{"vocab_size": 6059, "activation": "swiglu", "positions": "rope", "rope_base": 148000.0, "bias": "none", "parallel_block": false, "init_std_down": 0.0, "lr_mult_down": 3.0, "beta1": 0.95, "warmup_steps": 53, "schedule": "wsd", "decay_fraction": 0.78, "doc_mask": true}
Each number is 500 + 40 x the weight over its row's rms, rounded and kept within 0 to 999. Layers, rows and columns count from 0. Numbers have three digits each. The size before them is the row's rms in percent of the matrix's.

# q: layer 3 attention query, 64x96, rms 0.139, rows 0-31, columns 0-47
# k: layer 3 attention key, 64x96, rms 0.157, rows 0-31, columns 0-47
# v: layer 3 attention value, 64x96, rms 0.184, rows 0-27, columns 0-47
# o: layer 3 attention output (transposed), 64x96, rms 0.256, rows 0-27, columns 0-47
q0 195:437495520502547505551581465468484510392539466491477411548502557476500511570511516507487509553543552454515444481560468560545465519577476455554500
k0 116:417456540480474434453597483475538522471513481503495448501534469460552519573473545468538491483518560448497459507578484548507542482533444505488483
q1 157:421431502528519446500589468424470501439535475468468416557502503480522535550521518448466470524546531447538444446583439516553493498591483488560541
k1 187:424441535487509454464596447430482551458531514452478427536533484474527529572477540490495471504529545446482430461577457511530501511580458476505514
q2 164:571543509497497572529397531529553468541464530522507563447496522528481465453473477564524530484449471534460564553414573495448485486433504502444473
k2 238:576568486498502545549411546545513445513481487567507569443444530536483480430535461509507526501462443550503562549421549469478487470421543531507470
q3 142:449456439555472411514554483485464536471533449459507541502454516491484524523540468482523500493511545483507417448569451534507574421558528469509528
k3 090:419511531461444476454541469540505468471525468498469538472437451479531512546491544471523528461546519506528475550601461482441561452518450494509491
q4 057:523463515477452534552503489561466464447532400459464470455551505502453538553484540480454538496500539518510513494548505434599528482560510516536450
k4 063:383450501551502536507493483511481537560452553452535468473530514486568489452503472462527435522450489506442512530520493527460432477457504408482544
q5 057:536543475530488436495445508448515484499477473537572476481517472472496506473467507491523508517449526535589445457466496518554484451565489465446480
k5 069:480493486494463498503555531535484521508454516515575533519469530457561540496533499535537484489467551537478584487478471513524580461510455441476516
q6 047:432517423484461471489437539506503500510500482402523453498461490474448504468525515573503473587503551509431521575472552479527501494444533494410510
k6 054:468487510508481462514521492438488500434461487474473565526475423465474605433494587434441481408526490499481542462421533528548483465544498473605522
q7 054:411479518420426505491532498558460502505537435455426476499524494481486494483548519475482521585501480515543523530493506507512456598459525504544483
k7 059:532454447571522476458436487501503533510497510512509506521569517510549446478569513445485464386547545487368499522471505602478534455536540481512501
q8 062:471536532486489530572486470511477486408506469518537444497473531463465487543528506496510474568508543438570521495538507552586432528507450456562485
k8 184:418451492501543465508581457419504524441527496476485414544523513468531527534461522494525512538525531486510425470572478527565489559579453451507520
q9 075:549570534486518583572383512505524476463508487561505511462485575502468468459458478536501503522471501498476592485424597535482471511461476509502485
k9 096:570569497525518541600398532500505442516508502546489551449448561537484460450515449530509524523466468525458539522415543481505480493409562511507519
q10 062:582619529478447469408476509597450518577461515524558544464489445512503495441505530494544465489469451541519494540476517462500517558381512561487473
k10 059:427459517387609406404517461441531493482511517540479462485435479523510560490532539487485549500531388542488502560515560435475440492528498524518404
q11 086:499500566488543558538437504519512447503495561503523456461488509533508547464477430540550482521495456580504519542489564514445524563444453488502453
k11 139:556571452498470564547409520522551518512455502511488467516504498495507456423466472553491488530456488542543550498401606533491439546488539514503496
q12 050:509570558492540486474489543532490564487518519460571497470452501509559465479432450537527478498491475522462520544503494465451579554473430442495502
k12 063:551528468477459498513422493458502524445533525500436530515469422502519469500470514471499509561481566461550455456478547517579477427523541495496499
q13 058:458433594493493506406521535503438484575512532504498483539501475510539511472528532502515393450523441511486546456505528471485469574485492497480482
k13 063:560469491506507460514483509513559551420516511506427456531520405512443433548486503452494487540475509479475457503506535580476511524475491516547549
q14 057:477537429490455478448504454483535473479503455501449536456451476564475514464530488526548571470553546532437486537470497552521493577379584513434480
k14 060:514519523532523527508576567607454557480453509512535543534535530449537562485498503485460494476447418526543450437538574501516516482520541536538518
q15 075:530554587561550468512470528489507489527553502451464515474538557513508451489504472513494500551555538448487427495494464530484533385538500521496499
k15 067:545499555452543504522472536466455448477467476562551550560484491523465555543508531503481461497467505522534510503561480440480439503518499600461489
q16 049:555441462566543581586473528464563484501513511543529476505494535460512501482392492535467562466509495508477534383467521596452515444562525470511555
k16 056:468510548479467537533511492517499392477476474515448529440465478469462453502444469444571494536507534453579589524534506429493549550482484535496490
q17 046:520479469512458477456493505525527536545501475428465465446466533462504494478494479514528470534427486517554453497551451436476474520503515547524545
k17 051:462506535493553474493490508467412516576482489513511487514555486521506516495552426552486553521515526480413503485544490475525532514508501452538442
q18 063:509551525508421541471516495573448494554477480504452467488481536462543438491551468503457455533536433505547476456514461545470427492517482576491495
k18 071:499478544522541482463394512452559507508553519493470478520575436538446526522547523489469561487509477430422509525484511531513501501468514533577448
q19 054:511458418526533511437532547468515552488475532505487493464542518495469547517462490490533559503467508541494563568522514464542581549488512456554574
k19 065:480491479429480494532489502490470569515505400534563497471497508522535445501478504454488492468536562533467499407436530433514491456519546477436470
q20 063:505566439414543525578512475512533513443467561493547517496512438589511538514537466535501514442605516566504539508503518500530536509490551463500484
k20 066:567529475558474498511532510528488510499512491485452506501517556500449520484424481436505536503443460521569572478456511483527527471484501519450463
q21 083:505554403494447551540533544586482518439524490516455447421486495569470501489584561442498527577563487495522533469448477505466491448504578490515493
k21 082:439408516511488508477534537460455491537430548506461581533546429500502468493493490490514493468491492449498502529554525477527508562458494469501547
q22 068:486516405494481557636450492560515546443484456502435463443450502452519472490466521499488549485485524499504493503463565526515489493494496471445517
k22 072:380480439589533491454489458427486428465457522428530512494522437448551522459528524460506493520522556457482516453509492484509518485517479448521484
q23 047:500488527452562474519527533518487563443482515448424481463465473534551455445511558511511471431514471498483456494499526501444509481500460468459505
k23 064:570471389530535517555535494455540425499549509518558545560550453476485512588470534442455480523422509478533523505540497487563487494509527503473510
q24 065:443480493507469461491502560473530508509435503438579484523459460491465503391468578556472539578416477517476455521532464487472462495535494503495551
k24 056:490449457508539484544540467457471439502562451560444491493496451491475485509483460507575469511496581453510522600495609444585548476526553433557493
q25 068:512514440511533557567505510537491565441534543556475488463511493509513509481526546491491532505519567452525527450424507533488478404542605512471504
k25 068:456463474457489515531540513479523466504453523522496529497495439560446503519502539441508537448546441449475583499526451539501505546473432507437465
q26 061:505466417473493573529512541607475504454492515543466505496485489481442585534492508437517491494552477504492519456454539538560494518495545466494532
k26 065:513458444520497500491504496485471512474505528454517486511523498453527462454551451475571450492553585511539533467480457476471467514457477478454436
q27 053:601542507535461529468484460527484473461478431466472432441514470540481485470521510465498545507545492473529428459523536520525505388544496482489539
k27 059:385470606503544469524547504527471514470504528530551507548551538454536552509531474490476493526483482537484580483527517528530448478528452505516517
q28 050:481505421551516519487482505511528551565536540511470485487448509448480530521478507523426468495417431425530483531508541557395557510482452479536504
k28 071:513415495477505472454489437493494401445478468514439513502554495477451490511580468556494521506568505570497505507464431434528493538564535495552503
q29 054:487432501537463527552445524495513477510460452450596479527499494445427511509416485546434525523438524491469478499521415466511504457526502551474524
k29 053:441538471485484568557487486523478435595557536519470544491488479475475559455525482534571515512512481435532550544522477470554510528458462447567497
q30 068:456490399527543493524544513486501509483532475510445458485480533542535555563549481565487493430510485486510550511515537496483562557461567534485484
k30 065:527552527504518561461524493465461533542483484450433471497550520525447489503440534432442484503484458530440477474476488453498496587489533521562493
q31 047:477509464428470507482523495466454464437483472500475502485569505421506473530530524452536574535457488490515418554495494540468502481485468494481512
k31 066:511496406558495501510569482475536530509485476535559525511503551514449540521561555502433433404476579478477539494506566508558506466524474531557526
v0 098:429510554566501464460480552559494489508431571514487540530457494605513403493454473389538493505464535511493506471532507448503436501543512509571489
o0 102:500443518469487477443462513475526424471488475540532489489534443528458524574496453430566430470484472499527535444536471379559500445490430556551460
v1 071:491505435587520515486561535548476479496452521547476432455471493569488514501543493430426498515447479459462516466495473497489434541458485561463542
o1 075:411476519490454478479555503406486506479479533588499503520531489568497525495521535492408486491439490431511474494511455448463447498433488549494523
v2 104:514480498459537425440519455477380544524452587529491429483528495473500473498540496473468437513417525459483500596518464526568530493525521425486500
o2 100:541557441485626424398489469537424592444474512556464445529475531491485487509436490473487462443474482496514513486525507486417504457470495464490469
v3 097:546490451516502490505488493505464404514521580471512525551499513488516422463529469481486450452469520425535510477596476396518404442493488477555518
o3 103:465431513503537470543494530464433453518463558498467517491510449511557537593421529495475452423515542482528518480545450473570425415468477506485473
v4 096:472442570478532537531475457582589455501481476482502496375469526450519480508588421531461543543491524518450542532482488528476501528458482488489544
o4 099:451535579499406485467525529541505540522400528465512453503496520466495462507556593521514500503501554495516541542465500514515504568499481523534510
v5 086:456567474445472432492571468534547496404538485543500430424541451513553470457499474476470432489430456515391497521454520480537532528507489512496481
o5 082:492508484435536486495502457492474494393480454523527459510564493549543435457494481453458563508503526565420474491472463541471482495553554502456486
v6 104:502514585435551518457474387485437508541434485495472449503450486465502492518505535553534475462522488528503541542532538465579454565535519492476510
o6 092:519524584506552510498511457545369523502501455465528446535477516516440459530516468550518501491571543487459514466468564515497430469452439468485460
v7 114:484423478433502478476459584480498538468483556481441524454479541520531487520481468495532551495455556529527567580467577532565482446458489483537489
o7 119:576552492443460485435513586495499555499539542475489504513532533471498542555490431487545521515455493557544453538505466503480568459529477569558504
v8 109:487462472467559527459491517553548466540530453529510466418465455476538515480536522540487488547539540515553544552513479472535457409525537593447435
o8 110:522517515475419485511489526604497525435527544467529489529538547555540464486537567528528492500529542485504493528513519456558405502499511497483426
v9 095:494470503414448505467501497505518471440551499517479478452479498532542501519527506503515533476495513547507515577457530510578532558528501555532498
o9 099:517431479406507531498490540520562546441540476486519497553546568524484488562498493525496516508527491524467542532518561523496475550486453481496514
v10 083:454397461447606519417474479492512485501463456548468466468459561479477501476474462459474494469455489579535555587463508477529546486493551517527490
o10 078:585537513454447445425514513487500544508442480480503495533529556520468457474471538435524487545463487514462508472482469473436504461478499455534496
v11 083:501480509542436449499475492423521457405466534490546550476495466546552496476480448494467501519541535563437407527531475451440514489559507494490583
o11 081:489461551480479481500532420508545460514504492537556502489528461489567483505564420487502481464519531529473518534469515476587574546537501534485486
v12 084:491504508487521542525448481489516478534487492507438479523521520583571477543509487569467465514534490509481532524391541447543463520549543535447491
o12 080:482497541388448438513497501443551522465553462465449465508479569516525398508482557558492510492516532531516476568496584516570513546581482566507417
v13 110:527570570444569515443402515507456517482454562485475532478511441543511494481497469497504469496517499495459466502538584453501480544495461409446467
o13 102:570529488490583465488480469491454538503470442480511468389464459452467573568563481530489487440565481489487512528523537487503538433471436495456492
v14 097:502540479457611441456471497505571454513573503543492491445484515536523490532517495537469472463402545521517505527444496402522524437502494543455495
o14 099:499515536431521465520431497481525505434566508517543482529572519577519457503479556472545474463587557491479493488461517436490485473507554503435463
v15 101:506525471564434526487426511502538507492520515496565448510527488452499502606487430499556507521367494429482530399503515553476513461538547447502514
o15 106:458480451542507481529440512488461498515476520469502444484483489494522530497478492487551491570399496467472459473480458494501537440542539452509429
v16 095:473437519410443431570609469473469555435530517572507459586508561484528527526441502520503512498462523449499471504481510488481496504549491504495432
o16 092:491520458544494499515551506563518439503537479526422509508517544470575468542428409499477504460470569536462429545503483499420580533495530489456416
v17 103:543510528447496481459424524457509543544486516504526524503514390483500486543410494446521477476466473555465548453553525531532541532518453549472464
o17 102:555562489505507489558481546571451534512491388528481430477498505506478565516536547481448451529514461507515474506519508471445515505512434567492516
v18 113:504552473507557471581614502512439612518442508496508479530493502521481537492508509444507402486525447478523540504507500517465466532468566535579501
o18 113:483488449503491498486567484486409529495462476537522509549458440490508484506486471484496521465456496476522517482552484446493454543527500530547599
v19 116:561499389452490512516542423517532578589528495471447555452469546488524533480484504597471497514512524462540465506449532464474507574496524448486498
o19 116:504543470454585585480488449504519524530528533506489545476503541513547450514472458523523593518500532513508520494469557568466458521473472396556553
v20 094:463511542539502509393516487493397465486502534447446493510524490521535489538480523478516578513499485542466518551466499480495518504462458540514480
o20 088:503497569466408476430492472471451472461509440524425485577491538459459539592572524520501496531510462538537477497534580446510451491516482523436511
v21 103:471449566452515532419427464493556468530523533492447524438462462501488511489461471439559525455479445502525529494443478519518554462456517535498434
o21 106:514592478418463487491457523525544550487409411510475461468474544567472559498563502510466546581491494479478529500536525536494495475522479488523467
v22 091:508549523500379469528444495501479482477552491527502461486547562516535501521421494445485519537556485486498453533498507465569523553509458469515526
o22 088:471409470567527488510500559496601452482489461601491493503492530514531499557460534394485500461478484528539491497456519548503510527509524529518485
v23 099:474459576411537490498477553551572483567469504532459546441460489473492530542549520471433466474504473532520527515506471468460483442552531519548432
o23 100:553549462510437431479473461538523506491523483474542513460558528530490453541527587541484461513500546456477496503545492482517522513523538506534540
v24 110:516490567492537474504604585498451530464483531513515531527592534492503566484514480441452485514570485548522531522497543496498393507481468545568551
o24 104:553446513449434403454588470479499487563520499498543530556534516516455514479480518484514444397494468581575455489517472459505535517473519503471530
v25 095:549543517542609476499479526500476558502577450515463496479490514538514465471502522478409505496503522530491457542511514475531463460500464506500556
o25 092:540508526484456427466479520482513510489520481476450541453522475504442447467467463505527459545577520525523505466561539525577547423502552497439495
v26 100:512497518404593535455494495490529561508470477486514474410484492456476469559548454566524528462461496482490527495486444554457522471432487529464523
o26 096:545602501508488481489495489457459578462497547481522469549525603498517463504527535619512563555502471499496497544493530475455493501549497496521532
v27 109:502541471472527493519526588502467466432455485505490485482507554553479537574441429451513503428441492475484507456540529539503463493506442571518495
o27 103:502471464463544448542534547446527456542473442563486468542508562510486487564406508514494431488516484483505476497522467468502474527538510540519455